config = dict(
    num_hidden_layers=16,
    hidden_size=256,
    num_attention_heads=8,
    num_key_value_heads=4,
    head_dim=64,
    intermediate_size=768,
    vocab_size=8192,
    hidden_act='gelu',
    norm='rmsnorm',
    norm_place='pre',
    norm_eps=1e-05,
    positions='rope',
    rope_theta=14700.0,
    rope_fraction=0.75,
    qk_norm=False,
    attn_scale=0.125,
    bias='none',
    tie_word_embeddings=False,
    parallel_block=False,
    extras=['capped logits'],
    init='trunc',
    init_std_qkv=0.0191,
    init_std_o=0.0191,
    init_std_up=0.0191,
    init_std_down=0.0191,
    optimizer='soap_variant',
    learning_rate=0.0059,
    beta1=0.95,
    beta2=0.95,
    weight_decay=0.0,
    lr_head=0.00853,
    max_grad_norm=2.0,
    warmup_steps=200,
    schedule='wsd',
    decay_fraction=1.0,
    decay_shape='linear',
    final_lr_fraction=0.02,
    batch_tokens=131072,
    max_seq_len=512,
    doc_mask=False,
    train_tokens=504600000,
    max_steps=3850,
    dataset='wikipedia_en',
)
Each number is 128 + 32 x the weight over its row's rms, rounded and kept within 0 to 255. Layers, rows and columns count from 0. The size above them is the row's rms in percent of the matrix's.

# layer 10 attention output (transposed), 512x256, rms 0.196, rows 41-63,104-127, columns 64-127
size [ 89  84  87  84  93  86  88  86  84  91  89  93  87  87  96  89  96  90  87  95  86  97  78  80  80  86  82  82  85  83  83  79  89  84  81  81  81  82  77  82  82  83  79  77  81  79  97]
[[127 120 124 113 175 117 121 116 168 130 139 130 127 102 100 127 140 105 105  86 115  90  93 178 111 154  66 141  94 131  97 133 114 102 148 151  97 146 150 112 137 141 129 107 129 110 132  83 109 165 159 111 123 103 108 139 145 135 158 172 166 108 154 112]
 [174 158 163 150 111 152 147 132 122 178  84 178 148  53 117 141 101 177 144 135 166 113 153 133 132 120  76 129  90 149 139 157 128 130  80 102 201 106 173 152 143  87 166 175 197 113 184 154 131 152 127 145 124 175 147  84 147  68 160 174 153 181 103 147]
 [ 70 195 134 113 133  96 126  47 122 124 107 152 172 103 120 154 159 102 122 168 160 144  47 101 155 118 144 121 129 125 125 110  89 159 136 102 119 136 135 128 126 132 113 111 129 123  67  76 121 116 109 101  79 126 139 123 117 141 130 154 147 133 132 148]
 [ 87  82 167 136 123 168 149 156 127  68 123 132 123 108 133 107 143 172 119 146  82 157 108 139 120 162 143  76 110 178 180 157 170 145  80 154 186 138  53 106  48 167 130 151 141 107  93 105 175 115 136 157 147  84  76  61 135 124  95 127 147 150 130 107]
 [103 113 112 103 140 106  80 147 156 115 149 143 156  98 108 129 145 123 102  97  90 163 128 125 173  85 176 130 163 122 146  99 144 168 122 117 122 137 127 117 115  62  34 110 125 119 165 133 188 114 116 122  92 177 114 129  34 190  93 174 114 152 107 145]
 [128  99 147  87 121  69 107  99  89 128  67 164 104 122 122 109 127 118 151  88 145 146 161  96 153  65 170 131 171  97 143 195 134 103  93 128 133 154  92  94 139 116 170 156 140 112  91 156 205  92 152 175 155  59 130 147 118  73  95 136 138 141 215 145]
 [178  97 159 153  95 127 166 140 184 170 123 144 126 118  86 114 139  85 137 166 128 124 170 123  91 104 174 140 118  79 126 115 128  82 165 136 116 187 119 159 107 142 171 142  71 203 166 174 177  71 211 116 138 101 168 129 150 115 121 152 168  97 125 161]
 [147 161  59 146 168 100 195 124 156 117  82 149  79 152 144 124 155 109  99 139 108 114 137 142 201  93 182 104 122 102 117 130 150  80  89 126  77 110 124 128 120 142 178 131  94  78 132 160 115  86 170 153 171 102 152 171 111  99 132 112 172 135 151 121]
 [ 98 158  93 109  87 103 134 139 111 130 122 142 157 118 113 115 164  76 143 105 128 167 126 119 104 126  89 138 154 163  87 125  95 135  76 103  76  30 105 193 133 100 120  70 101 138 124 103 142 129 119  82 169 156 139  60 199  84 155 100 162 123 115 109]
 [ 69  98 105 100 100 111 118 113 180 129 177 121 153  81 101 117  76  89 154 180  74 105 113 162 124 133 134 138 187 125 152  75 177 125 133  86 136 149 157 106 135 118 109 143 150 175 163 100 125 128 117 116 105 121 121 155 137 133 129 185 114 141 126 101]
 [198 128  86 150 157 110  92 160 149 152 105 112 136 116 123 124 138 146 134 110 121 141 114 141  94 134 106 128 138 157 119 149 131 135 137  83 123 150 105  94 131 167  96 113 116 124 130  85 148 138 137 111 191 157 143  93  78 125 110  89 139 112 127  96]
 [148 130 143  94 117 153  95 146  26 186 162 118 111  99 164 159 149 114 140 123 137 188 179 154  95 173 156 105  51  92  92  99  81 154 163 153 131 102 189 120 133 112 195 130 143 130 127  88 124 123 132 135 123 163 136 158 104  93 194  95 126  93 142  80]
 [211 182 103 180 121 145  92 127 130 132 128 184 114 115  70 163 117 129 149  57 118 117 130 128 170 133 144  94 193 128 117 125  80 141 194 158 156 143 124 113 105  89 140 201 105 118 165 200 144 116 146 135 157 157 113 178 161 150 111 139 112 147 103 102]
 [104 134 140  99 123 109  88 175 127 125 179 168 144 161 115  74 137  84 104 176 127 136  99 133 153  99 178  95 125  98 120 145 126 125 113  54 125 114  93 127 153 146  97 103 105 136 124  69  94 100 177 137 136 147 108 122 125  46 135 162 134 124 143 172]
 [136 139 137 167 135 139 133 131 149 123 132 151 146 159 142 117 125 126 114 190 141 119  63 114 142 139  83 183  63  76  85 136 148 173 154 135 116 126 147 117 140 119 106 130 158 134 122 135 129 137 220 135 170 148  93 104 143 137  40 134 132 117 120  84]
 [ 97  73 100  96 122 125  54 112  70  86 124  96 123 100 141 153 159 157 147 186 126 148 160 107  86 182 145 133 147 129 115 118  97  89  80  82  79 133 147 103 163  90 138  99 121 102  43 154 108 127  99 125 126 140 115 149 137 169 182 125 152 178 145 151]
 [122 110 132 106  94 189  86 172 141 122 150  94 143 134  74 152 122 188 120  83 114 149 123  80 110 137 129  94 172 126 128  96 112 145 122  82 171 128  65 187 135 126 120 120 198 100 122 120 165  78  90 156 134 203 121 139 145 117 146 162 147 123 142 165]
 [ 77  78 101  62 188  85 122 122 118 187 161 133 102  94 166 157  98 174 135 128 125 111 176 135 182 104 112 121  70 101 148 160 101 117 166 151 109 119 143 111 116 137 118 147 143 136  95 137 129 171 118 128 130 101 105 146  58 201 127 123 104 145 186 139]
 [144 142 134 146  90 136  83 129 111 109 124  66  46  65 142 123 124 142 162  93 121 139 139 159 171 111 163 130  64  58 103 179 121 157 182 165 119 156 135  82 162  93 103  75 128  76  78 172 109 129  86 148 160  83 138  98 147 134 106 115 121 147 115 140]
 [132 187 200 146 205 144 111 143  92 146  97  83 121 122 148 145 127  94 121 165  95 140  80 111 152 107 118 122  65 123 145 149 149 154 134 122 111 150 128 101 108 210 116 125 135 113  84  81 126 155  52 101 126 112 145 117 183  45 114 111 127  97 148 134]
 [126 162  95 143 109 112 165 187 144 178 101 121  86 140 150 117 104 125 176 157 113 112 107  93 155  99 117 162  69  97 143 132  83  83 108 189  96 103 154 118 122 109 142  69 143 180 162 156 136  68 196  83 117 146 149 155 146 174 151 179 168 155 184 140]
 [ 82  97 118 129 116 105 134 168  97  96 123 187 161 161 131 186  76 133 142 129 139  56 120  97 153 157  88 128  90 169  53  71 106 116 154 116 162 129 120 118 116 132 171  91 149 122 179 126 116 139 123 189 131 156 172 138 148 142 153 138 125 149  80 180]
 [147 119 120 174 120 117 157 127 141 119  78 116 117 107 152 127 109 117 162 146 111 159 138 125 137 169  62  84 129 113 106 105 134 123 174 137  96 101 150  88 115 154 143 102 148  79  78 127 135 163 187 121  82  93  66 176 136 124  84 110 119 122 112  90]
 [121 129 129  90 115 118 132 131 176 102 139 133 148 127 158 215 142 113  72 117 132 139 158 154 125 115  91 146 102 185 126 128 157 148 165 174 127 137  67 147 150 168 168 123 162 142 173  94 169 132 124 171 110 162 139 101  75  53 158 127 123 169 164 170]
 [166 129 109 133 120 140 171  69 160  98 152  99 174 127 134 141 114 128 197  98  92 151 160 120 158  96 114  91 152 104 109 123 146 126 110 137  76 131 122 157 135 113 145 139  99 147  68 153 158 128  66 122 184 135 114  99 122 118  93 133  70 105  74 132]
 [157  90 131 157 138 145 112 141 116  62 148 119  97 197  62 152 149 102 145 112 112  95 126 139  91 173 145  85 117 135 146  81 143  63 105 147 161 170 139 162  90 106 122 100 100 176  95 131 148 145 131  95 107 104 121 170 176 162  58 129 112  99 141 124]
 [132 115 116 139 133 132 142 124 168  73 159 127 108  87 148  84 125 114 138 118  54 122  89 162 156 162 103 122  90 148 108 102 127 110 104 115 138  58 186 100 128 115  97 108  90 171 153 138 164 104 118 179 165 145 124 137 121  97 159 125 146  75 139 106]
 [ 88 196  83 178 131 195 100 106 143 117 175 143 122  93 106 139 189  97 178 171 168 102 125 143 128 140  84 137 194 116 166 124 126 118 158 121 116 131 174 139 158 133 103 143  32 167 102 138  91 141  99  70  84 164 149 225 124 123 141 113 160 128  78 150]
 [193 128 112 130 135 106 172 136  85 133 152 120 108 155 171 179 130 161 139 111 149 158 130  44  90 142  86  88 142 155  91 174 174 112  92 134 140 155  79 155 135 154 132 163 157 160 140  99 122 138 110 165 148 126 138 136 102 155 159 168 124 146 162 133]
 [147 139 110 139 120 167 163  90 172 126 192 150 139 136  76 102 121 118 112  81  92  91 115 138 138 139 140 125 119 126 119 109 121 179  91  95 124 107 163 147 148 127  92 170 156 109  96 141 104  64 119 160 144 178  92  98 149 107 138 100 101 109 132 110]
 [107  77 183 146 147 123 109 116 164  58 111 111 128 140 125 108 178 163 116 122  92 139  46 128 136 221  29  97 151 136  90 178 175 136  74 107 123  87 122 136 130 134 138 163 127 130 167 116  94 169  54 168 123 138 113 186 163  85 106 118  88 141 108 142]
 [ 89 148 188 139  69 136 102  84  96 126 202 138 116  76 117 155 108 120 154 121 101 171 144  96 106 104 103 155 142 164 139 158 102 215 128 116 183 141 126 126 148 123 135  78  92 173  74  96 139 136 100 114  91 117 116 118  85 115 142 134 114 145 131 138]
 [163 146 140 104 120 124 143 147 122 146 162  81 121 132 143 137 106 169 123 114 171 160 140  92 140 142  95 103 102  95 123 127 119 102 130  88 135 184 114 101 132 134 139 147 110 127  81 174 133 141 158 118 129 120  86 116 139 151  50 150 151 135 162 182]
 [115 159 108 160 150  99 117 187  96 129 132 148 116 170 120 107 160 156 105 147 155 169 100 107 140 152 160 133 136 200 143  70 108 162 152 171 139 101 126  74 132 165 181 116 145 120 123 171  75 107  91 113  96 127 119 119  89  87 135 119 100 138 124 145]
 [122 146  98 130  91  94 107 123 166 104 111 171 148  89 128 126 193 100 104 151 131 110 135 135 103 146 142 205 129 136 150 117 122 128 104 143 134 134 119 123 172 120 104 204 131 122 151 190 100 119 135 118 153  49 128 118 177 129 182 154  89 162  94 139]
 [ 86  83 114 113  70 107 131 127 134 112 123  67 110 141 135 132 136 132 115 128 127 163 118 183 163 127 138 141 155 144 135 151 110 161 125  94  79  87 154 137 177  98 100 100 129 143 141 169 148 125 132  70 154  79 107 116 155 145 136 161 152 184  93 155]
 [178 122 138 161 135 141 146 153 139 130  93 121 143 143 182 144 137 135 110 193 153  81  60  69 187  65 163 104 102 147 160 122 169 109 121 123 146  65 111 106 154 111  96  85 138 131 121 115 155  80 127 141 169 126  94  79 165 133 129 197 123 134  99 134]
 [183 174 148 127 186 115 162  60 172  71 111 124  79 151 174 116  60 133  74 146 128 151 109 100 169  98  87 186  86  30 127 150 131 111 147 159  82 158 140 109 102 122  93 148 176  73 114 193 119 159 137 178 157  84 136 111 123  89  98 141 118 138  75 134]
 [136  95 107 136 108 143 141 120  90 101 107  76 165 148  96 144 175 142 107 118  55 136 122 192 129 151 109 121 121 101 141 102 136 172  80 107 127  87 106  79 187 110 128 163 120  98 178 138 136 125  75  91 102 111  73 156  95  86 110  82 108 139 105 192]
 [128 123 136 208 144 131 159 131 160 108 103 130 128 139 103  85 155 104 117 150 146 138 116 151 142  91 124 121 153 104 112  65 178 140  83  97 140 146 129 135 130 117 117  60 123  57 120  73 145 135 179 124 111 103 181 186 148 127  95  81 113 136 137  96]
 [115 166 194 121 183 103 160  44 109 136 112 153  64 110 190 153  85 115  82 117 147 156 126 153 108 126 132 120 111 100 141 134 105 124  81 143 144 132 123  37 121 159 153 148 108 122 149 141 110 162 115 140 106  92 118 138 107 149 115 131 109 146 101 135]
 [137  99 200 145  98 132 144 131 118 111 121 118 152 100 160 120 184 164 146 119 144 132  91 129 114 149 195 113 147 129 121  87 169 138 169 186 133 100 139  69 105 119 151 157 163 138  89  46 125 113 110  96 144  91 102 138 104  54 158 177  94 172  98 118]
 [143 132 104 127 112 142 162 165 112 169 106 184 147 163 163  72  82 109 133  96 144 167 144 170 136  98  69 107 139 160 135 127 128  99  92 133 127 120 102 137 145 125 168 140 154 128 186  91 156 178 185  96  65 155  73 149  80  84 155  83 114 157 175 134]
 [178 128 173 117  82 147  95 110 170 148 191 125 131 177  93 145 158 125 143 169 132 146 178 112 104 165 107  88 149 193 181 130 147 117  95  90 181 121 107  81 145 175 163 113 150 140 132  86 143 104 187 187  98 103 157 153  63 123  98  91 174 129 126 149]
 [146 139 138  97 144 169 100 125  96  82 137 141 158 155 132 164 109  96 104 104 118 160 167 130  79 108 121 116 157 114 134 112 171 132 105 123 143 152 137 109 165 114  83 156 136 126  68 105 161 124  93 138 166 106 121 144 152 101 109 159 141 138 121  52]
 [126 182 178 123 146 138 121 115 146  99 142  99  78 103  72 126 131 140 144  98 150 176 106 156 192 144 115 113 194  95 162 120 147 142 120  89  65 174 101 133  88 120 108 165 147 136  77  76 213 123 156 112 104 199 115 172 100 144 115 163 136 129 192 106]
 [133 124 160 116 151 164 123 113 154  85 130 150 160 103  81 143 105  69  95 151 122 137  99 126 129 143 133 115  85  96 164 178 172  90 122 134 136 220 111 102 113  84 106  98 132 173 111 140  96 158 119 105 118  68 150 131 188 184 151 113  92  93  63 145]]
# layer 10 attention value, 256x256, rms 0.205, rows 41-63, columns 64-127
size [ 80  82  79  79  85  87  78  76  81  83  80  83  80  84  80  81  85  81  77  78  73  85  79]
[[158  83 120 149 124 103 147 152 108 160 164 126 144 118 135 124 156 110 173 151 171 123 124 152 151 178  85 125  74 151 190  70 166  60 129  89 147  99  87  49  69 180 178 147 103  92 149  63 119 104 120 141 120 102 149 145 131 156 104  89  89  65  98 108]
 [106 214 149 149 140 130  96 129 122 155 121 120  70  82 129  73 159 150 162 234  93  81 155 134 183 122 139 112 174 105 127 155 113 155 108 101 148 157 158 131 125 172 151 126 103  85 146 148  86 125  91 154 156  88 158  69 170 140 197 113  56 121 118 115]
 [151 129 158  95 134 115  80  64 122 120 162  66 145 132 104 130  93 140 123 143 130 152  93 160  92 137 135  63 141 116 128 102 124 157 157 165 142 184 117 137 153 126 143 119  81 124 100 131 170  37  94 132 105 115 147 163 116 114 129 147 188 142 182 105]
 [145 135 118 103  59 146  79 144 134 139 108  87 131 134 107  70 159 133 199  97  77  83 147 121 179  82 103 162 103 171 132 156 117 124 140 173 129 152 159 162 107 108 121 130 153 102 158 130 100 119 121  63 167 163 160 149 126 167 157 122 142 179 166 158]
 [158 103 142  90 167 118 122 105 154 122 122 134 173 125 141 157 105 130 194  64 121 144 134  92 120 143 205 110 122 117 189 140 104 158 155 150 155 155 150 177 151 126 132  89 130 115 151  83 170 175  95  37  61 115 111 164 143 131 122 156 172  92 127 106]
 [100  72 163 109 166 146 109 145  98 106 109 187  69 151 143 113  86 124 126 151 179 150  89 133 169  85 133 149 171  89 105 125 148 165 146 117 150 164 109 158 154 111 105  50 134  98 135  89 177 152 139  75 175 135 119 112  83 136 122 115  57  98 140 159]
 [ 86 127  54 176  93 124 137 167 147 172  76 120  94 182  97 127 163  89 120 100 108  89 132  83 100 143 164 106 140 154 111 139 148 116  65 120 157 175 113 113 135 163 178 134  88 173 126 186 164 117 168  77 147 148 162 131 139  95  71 112 166  99 115 104]
 [ 63 125  97 119 133 153 137 147  97 110  55 118  90 151 174  87 155 172 110 117 174 130 144  74 138 125  96 102 144  55 151 108 150 104 124  95 137 105 155 110 186 107 146 152 119 165 205 102 139 123 155 126 163  95 163 114 127 143 132 150 117 118 101 151]
 [ 64 162 141 103 136 121 165 102 171 113 144  66 118 142 169 149 133 152 165 106 186 124 148 190  94 184  58 106 140 101 136 137 184  90 101 126 175  96 103 153  63 189 132 142 121 166  99 128 116 153 122 130 144 113 153  96 138  85 164 184 111 136 119 169]
 [110 203 170 156 172 136 126 156 153 154 160 112 131  67  57 159 110 116 161 127  94 180 148 159 125 131 107 106  75  67 187 130  97 150  93 105 103 143  91  57 113  52 165  91  87 166 164 133 101 121 153  98 117 121 170 132 166  79  73 187 179 169 186 148]
 [130  85 125 100 124 131 126 143 102 125 137 142 101 145 108 138 138  87 130 193  50 140 111 135 129 134 122 165  94  81 123 164 156 139 145 122 144 147 136 100  96 124 160 112 192 191 162 131 178 110 163 162 147 163 152 143  72 148 110  83  94 126 130 127]
 [148 104 153  82 111 114  71 128 104  46 100 159  89 134 110 135 126 113 142  99 124 110  86 133 130 161 145 132 183 121 131  91 115 166  92 103 106  74 109 127 162 111 194 199 112  73 141 130 134  56 131  96 103  97  86 146 149 127 179 142 140 145 155 139]
 [109 158 175 111  72  78 162 126 102 133 147 147 110 147 105 174 136 100 148 144 138 134 114 131 161 162  96 120 202  89 150 170 108 113  85 199 133 176 141 127 193 133 184 133 131 159 167 103 114 132  84 124  97  72  77 132  95 140 130  75 130 117 124  74]
 [181 122 103 160  72 100  99 126  95  92  90 121 101 118 111 147 126 124 166 136 119 105 128 168  95  98 183  62  66 111 159  92 192 120  87  88 132 160 147 155  70 169 130 139  67 194 190 119 175 168 140 111 156 179 139 139 115 120 116  98 157 124  79  86]
 [121 127 106 195 153 132 138 138 119 139  91 159 151 175 179 104  72  74  63 102 135 147 164 156  83 155 111 146 134 128  41 130  87 120 138 125  93 134  77 157 112 127 177 124 141 136 168 156 101 162 188 187 132 136 194 114 112 150  90  63  88 156 141  98]
 [114 136 123 104 104 147  82 146  84 105 136 136 169 100  74  80 109 154 152 121  98  99 127  96  98  95 133 105 205 135 168 130 177  94 101  99 140 113 161 160 108 118  92 125 137 108 150 178 121  60 135 127 145 134 112 144  93  94 134 208 173 168  89 119]
 [168 123 113  98 122 126 143 160  87 125 125  87 126 141  95 129 156 137 163 117 161 111 187  86 111 116 145 128 191 189 189 105 170 119 139  84  65 125 158 117 136 122 129 128  95  95 126 106 104 128 132 129 152 183  82 104  74  96 128 136  85 159 150 104]
 [178 134 185 115 140 111 105 147 161 162 131 105 125 153  87 177 100 118 130  89 176 115 155 122 175 119  79 111 145 124 199 115 138 133 147  74  75  80 174 118 165 121  91 152 170  88 158  92 134  85 122 139  88  88  78 154 110 164 162 132 112  90 136  61]
 [159  95 135 169 138 181 146  84 103  65 152 144 188 162  83 123 119 143 120  73  68 166 128 156 102 115 132 108 112 126 166 119 100 153 140 139 124  78 135 161 152 124  89 179 197 125 122 151 132  90 150 123 133  96  92 112 156 128 146 151 112  96 108 161]
 [118 141 162 136  90 168 151  92 150 153  80 122 138 103 139 170 107 142 145 110  92 147  95  97 145 178 132 154 117 110  83 143 126 110 126 155  84 178 126 166 152  83 162 120 116 141 127 110 177 138 184 116 120  77 121 139 165 150  88 145 113  88  56 160]
 [ 99 104 125 106  62 102 109 147 158 202  83 159 135 202 105 113 143  74 153 111  82 140 124 172 100 123 128 138 151 140 122 119 116  84 134 122  93 125 111 100 177 131  95 103  77 124 144 213 152 105 134 174 141 135  96  93  99 139 116 149  97  79 105 208]
 [126 166  99  96  87 153  99 195 159  99  59 118 129 172 164 109 119 123 127 105 164 116 109 137 150  91 146 103 153 113 114 203 100 121  81 159 117  89  76 124 162 176 183 120  88 123 109 139 143  85 162 159 128  92 128 173 109 103 230 168 168 152 127 149]
 [ 94 107 124  75 109 127 124 158 162 170  89 106 130 161 171 189 106 161 107 125 169 130 154 158 124 131 106 157  88 106 138 134 145 144 102 118 163 112 121  68 145 191 111 120 140 136  84 143  57 121  89 150 144  88  98  92  93  84 148 139 108 180 112 120]]
# layer 10 attention query, 512x256, rms 0.172, rows 128-139,192-203, columns 64-127
size [ 87  86  67  82  83  80  87  81  75  75  70  78  76  81  74  80  79  82  79  82  87  93  96  95]
[[133 119 174 124 105 122 133 125 170 148 136 151 171 137  64 131 182 185 206 146  89 151 166  96 139 101 137 135 121 138 195 133  73 169 168 114 157 110  52 100 111 142 136 120 182 131 114 132 128 126 173 126 115  63 126 132 138 137 118 133 133  63 150 137]
 [102 106  96 145 128 100  91 160 143 166 173 152 169  98 164 119 124 128 182 116 157 144 175 108 123 162 137 103 105 174 130 154 203 103 148 116 106 137 159 148 129 169 150 112 174 109 174 114 119 104 115 133 176 141 133  93 102 128  82 115 148 136 137 106]
 [132 141  32 146 107 111 111 185 129 137 180 140 117  91 133  44 182 117 119 107 143 129  67 152 135 148 199 108 106 193 104 201 172 125 152 117 211 160 182  87 192 158 145 143 146 173 125 172  75 180 134 103 127  94 120 169 112 126 139 102  87 112  98  61]
 [ 80 118 155 127 136 170  97 140 128 124  94 150 112 153 126 134 101 196 101 172 131 152 106  95 177 137  90 106 106  34 158 123 104 163  93 125 144 127 200 110 156 150  95 131  65 115 112 102  85 108  93 111 107 121  90 151 128 144  95 177 111  87 149 143]
 [106 162 159  72 121 120 125  92 114 113 167 156 105 133 132 125 178 168  91  78  77 118 118 129 142 190 176 164  91 119 181  98 140  84 114 144 103 143 150 125 114  81 159 135 126  89 145 122 141 130  96 151  77 132 148  92 154  92 147 153  80 136 122 126]
 [153  98 142 163  51  38 130 124 123 143 118 103 163 151 141 111 121  94 146 159 102 200 160 151  78 137 139 135 153 103  89 131 147 100  95 126 143 102 166 139 139 151 177 107 107 143 154  86 140  95 205 131  49 112 152 118 151  93 143  94 190 107 134 106]
 [114 137 135  73 139 160 163 147 159 163  87 141  91 143 136 121 129 115 102  86 146 126 147  98 103  85  96 162 144 117  99  90 113 112 182 101 173 154 114 105 130  49 137 133 130 159 139  96 128 197 128 141 163 140  99 112 147 167  95 142 130 147  81 172]
 [115 146 153 118 129 132  92 115  87  93 171  79 187 161 143 103 108 123 106  94 164 119 187  85 242 160  75 166 175 135 145  74  78 129  66 118  83 107 199 129 141 142 199 126 163 154  83 120 133 121 121 112 101 150 139 123 152 137 127 144 152 205  80 147]
 [138  75 144 163 144 167 141 135 179 117 116 131 107  94  75 104 105  66 132 180  93 120 110 139 106 101  60 106 106 159 123 142 146  92 140 158 113 201  87  97 158 186 100 156 136 103 136 134 120 117  80 130 109 105 120 110 129 123 152 159 132 135  96 129]
 [157 137  80 103 114 179 119 119 111 148 109 138 104 149 147 115 136 123 118 118 110 160  65 130 140 155 229 127 142 142 159 103 154 112  57 102 104 145 169 140 135  77 142 152 113 162 121 157 140 137  93  90 135  66 136 108 105 159 119  98  69 100 164 166]
 [144 168 141 185 148 165 126 168 139 145 139 157 127 152 122 151 162  95  91 119 155 100 113 122 110 164 164 102  94 141 112 148 173 153 129 116 124 161 107 150 150 144 107 126 114 117 119 181 136 112 137 146 117 153 119 122 114 117  60 122 145  78  90  59]
 [115 145 156 133 124 182 110  83 170 219  87 116  95 133 166  89 164 173 136 125 160  85 162 115 123  78 178 200 162 179 133 153 120 163 120 112 166 121  63 114 143 108 122  93 144 152 121 129 125 114 161  85 129 162 138 112 160 127  84 123 128 150 103 122]
 [139 108 144  95 113 174  93 144  60 124 131 127 147 127  52  78  73 120 126 138 147 152 126 124 132 127  97 149  70 127 173  84 120 182  79 134 104 197  84 128 146 131 189 124  59 112 154 118 108 107  92 144 107 106 116 123 159 134 116  88 196 100  80 160]
 [103 178 143 128 111 150 150 131 139 197 133 108 173 130 149 154  59 151  78 149 134  61  99 114 133 146 177 157 150 175 126  74 120 111  53 155  51 112  91 169 102 142  74 144 168  94  94 113 110 124 128 132 151  66  75 123 117  89 199 122 147 128  98  72]
 [134 184  71 148 141  99 204 118 113 139 145 136 138  92 141 147 130 140 101  72  61 134 142 113 137 155 130 131 144  77 123 116 189 114  85 160 180 131 135 124  98 122  65 150 158 153  83  78 168 167 115  96 116  55  99 129 136 131 109 154  95 120 147 173]
 [125  93 115  97 152 112 176 129 110  88  76  83  93  86 105  78 131 115 154  94 127 160  96 129  87 129 130 144  81 109  98 163 137  80 173  87 137 143 159 125 146  99  98 158  98 142 135 124 125 140 177 138  72 115 153 192 145 117 116 156 138 124 132 106]
 [126  74  31 159 169  82 127 139 133 125  76 152 120 136 112 103 108 123 127 112  66 102 131 112 143  74 127 145 146 145 128 198 161 157  99 136  68 161  98 124 120  83 103 127  96  95 110 139 147 109 144 164  55 185 150 140 113  90 141 106  82 152 155 119]
 [109  95 162 133 105  71 147 165 197 128 144 133  84 114 128 119 132 138 101 141 114 177 177 164 123 108 108 173  90 171 147 127  95 118 158 146 148 160 123 131 116 157 186 110 120 170 122 210 182 126 158 151  33 140 132 129  91 135 152 158  78 124 105  98]
 [127 155 167  89 144 136 106 127 165 136 172 176 194 167 177 143 135 164  84 127 140 169 137  84 120 110 165 140 158 158  93 169 119  82 110 110 125 104  74 114 123  77 153 102 129 126 124  75 163 141 109 110  87 123 123 157 146 135 157 139 126 166 142 145]
 [ 55 121 221  83 128 138  77  59 169  78 142  74  98 132 127  65 198  39 131 121 117 219 166 139 124 122 151 150  95 142  72 138 124 136 122 135  62 136 132  96 161 153 164 175 149 145 121 134 100 107 134  92 154 116 123  84  95 151 139 182 101 119 118 110]
 [138 114 147 167 105 112 170 186  50 157 102 135 187 141 133 166 117 128 139 140 152  66 133 113 173 138 110 156 202 129 156 137 162 135  81 111 139 118  87 149  90 183 148 110 156 116 120  91 141  81 120 106 149 120 119 131 109  59 136 105 140 129 155 165]
 [104  98  71 137 149 156 166  99 196  96 150  50 128 140 151  76 152  82 160  88  88 143 140 146 129 153 109 110  92 115 124 139 142 147  82 135  97 163 108  96  85 125 133 154 156 150 127 165 138 103 114 107  82 108 152 146  77  98 125 175 187 139 182 146]
 [164 148 133 172 126 121 130 143 181 104  70 103 200 115 110 112 146 112  98  95 118 105  76 160 134  65 126 150  97 130 114 187 130 198 129 112 154  97  54 138 136 123 159 107 132 119 144 146 153 163  63 111 169 159 141 106 113  87 103 119 119 125  79 184]
 [147  89 137  96 142 101  71 110 135  71 149 147 151 189 131 117 141 130 114 149 156 135 137  96 154  97 163 167 121 135 135 118 170  99  61  72  92 190 115 121 151 108 162 172 120 101 133 130 151  88 130 102 164 161 140 146 153 128 178  96 114 178 116  80]]
# layer 10 attention key, 256x256, rms 0.163, rows 64-74, columns 64-127
size [ 71  64  66  79  77  81  81  73  83  90  89]
[[183 118 106 189 172 134 115  74 111 195  86 118 140 142  92 172 145 116  89 159 125 138 114 108 137  84 105  90 151 131  99 124 113 134 137 104  91 139 137 116 112 169  80 117 115  90 130 135 115 192 134 165 149 117 105 190 114 152 113 107 126 161  71 131]
 [149 152 135 156  39 107 113  75 107 121 126 134 164 167  46 158  96 111 166 113 103 115 133  73 128 127 131 122 160 161 110 117 154 155  99 128 101  89 143 158 155 125 209  84  81  98 125  92 192  97 124 106 124 131 125 110 140 117  81  88  74 162 148 133]
 [ 77  93 103 127 110 161 114  65 170  62 150  84 170 138 179  76 131 102 155 166 168 116 115 182 170 159 118 132 130 176  92 173 130 104 105 146 117 176 127 137 113 131 185 112 146 103 197 171 115  58 121 127  90 131 161  88 131  89 118  94  68  70 156  84]
 [115 105  90 119 133 156 166 127 146 126  95 157 108 167 163 115 103 171 158  88  33 112  86 128 143 140  87 146 154 126 107 132  79 108  99 146 140  98 133  67 164 165 121 110 104 131  87 127  95 134 139 127 134 126 120 121 155 155 192 189 133 109 168 179]
 [176 189 108 119 126 179 144 113  94 145  60 157 166 138 143 147 127 148  84 116 105  99 102 153  67 168 141 146 170 108 142 165 107 117  96 117  81 154 139 115 140 204  99 152 149 155 108 112  66 128 148 179 169  82 135 126 126 171 146 164 164 143 126 117]
 [101 116  55  82  88  93 164  87 143 107  71 101 213 123  53  66 110 173 114 151 118 133 117 117  95 198 139  70 126 101 160 114  96 106 170 138 177 145  93  82 193  89 110 118  90 138  99 131 150 139 156 131  78 112  77 169 139 161 146 126  90 150 141 170]
 [ 62 173 162 194 159 169 120 156  67  81 169 178 121 148 196 158 119 155 123 114 123  96 162 148 118 100  94 164  85 126  91 173 136 145 118 136  68 125 170  91 122 213 128 177 127 169 140 144 101 108 135 153 198 117 128 126 115 145 127 155 137 126 111 139]
 [229 124 113 123 102 128 140 138 100 107 108  87 143 104 100  97 119  72 161  63 127 100 131 132  78 125  90  98 104  47 134 140 145  92 177 109 125 161 140  83 115 133 124 131 147 143 138 126 144 164 121 111 100 112 129 181 128 145  80 108 179 142 132  90]
 [138 143 165 145 124 167 109 163 136 101 156 157 103  32 152 171 136 110  96 110 103 139 148 137 185 156 131 141 148  93 118 155 130 117  95 136 136 116  76 151 140 143 113  86 132 130 159 126 170 119 125 137 127  64 139 154 127 148 123 124 150  36 108 170]
 [184 131 142 123  77 155 180 184 143 151 182 181  46 100 164 107 116  98 129 109  75 139 114 150 173 145 133  85 134 206 107 125 135 101  80 180  98 155 156 151 111 149 117 106 148 151 143 135 115 134 132 143 143 183 123 162  96 109 121 150 134 103  96  91]
 [ 99 186  88  87 162 121 142 111 136  95 103  87 110 102 141 135 114  96 159  89 162  98 135 131 123 165 110 144 182 102 133 111  98  81 152 162  82 126 102 113  99 194 134 167 137 164 130  67 122  79  97 168 137 144  89 181 124 180 163 111 105  83 133 115]]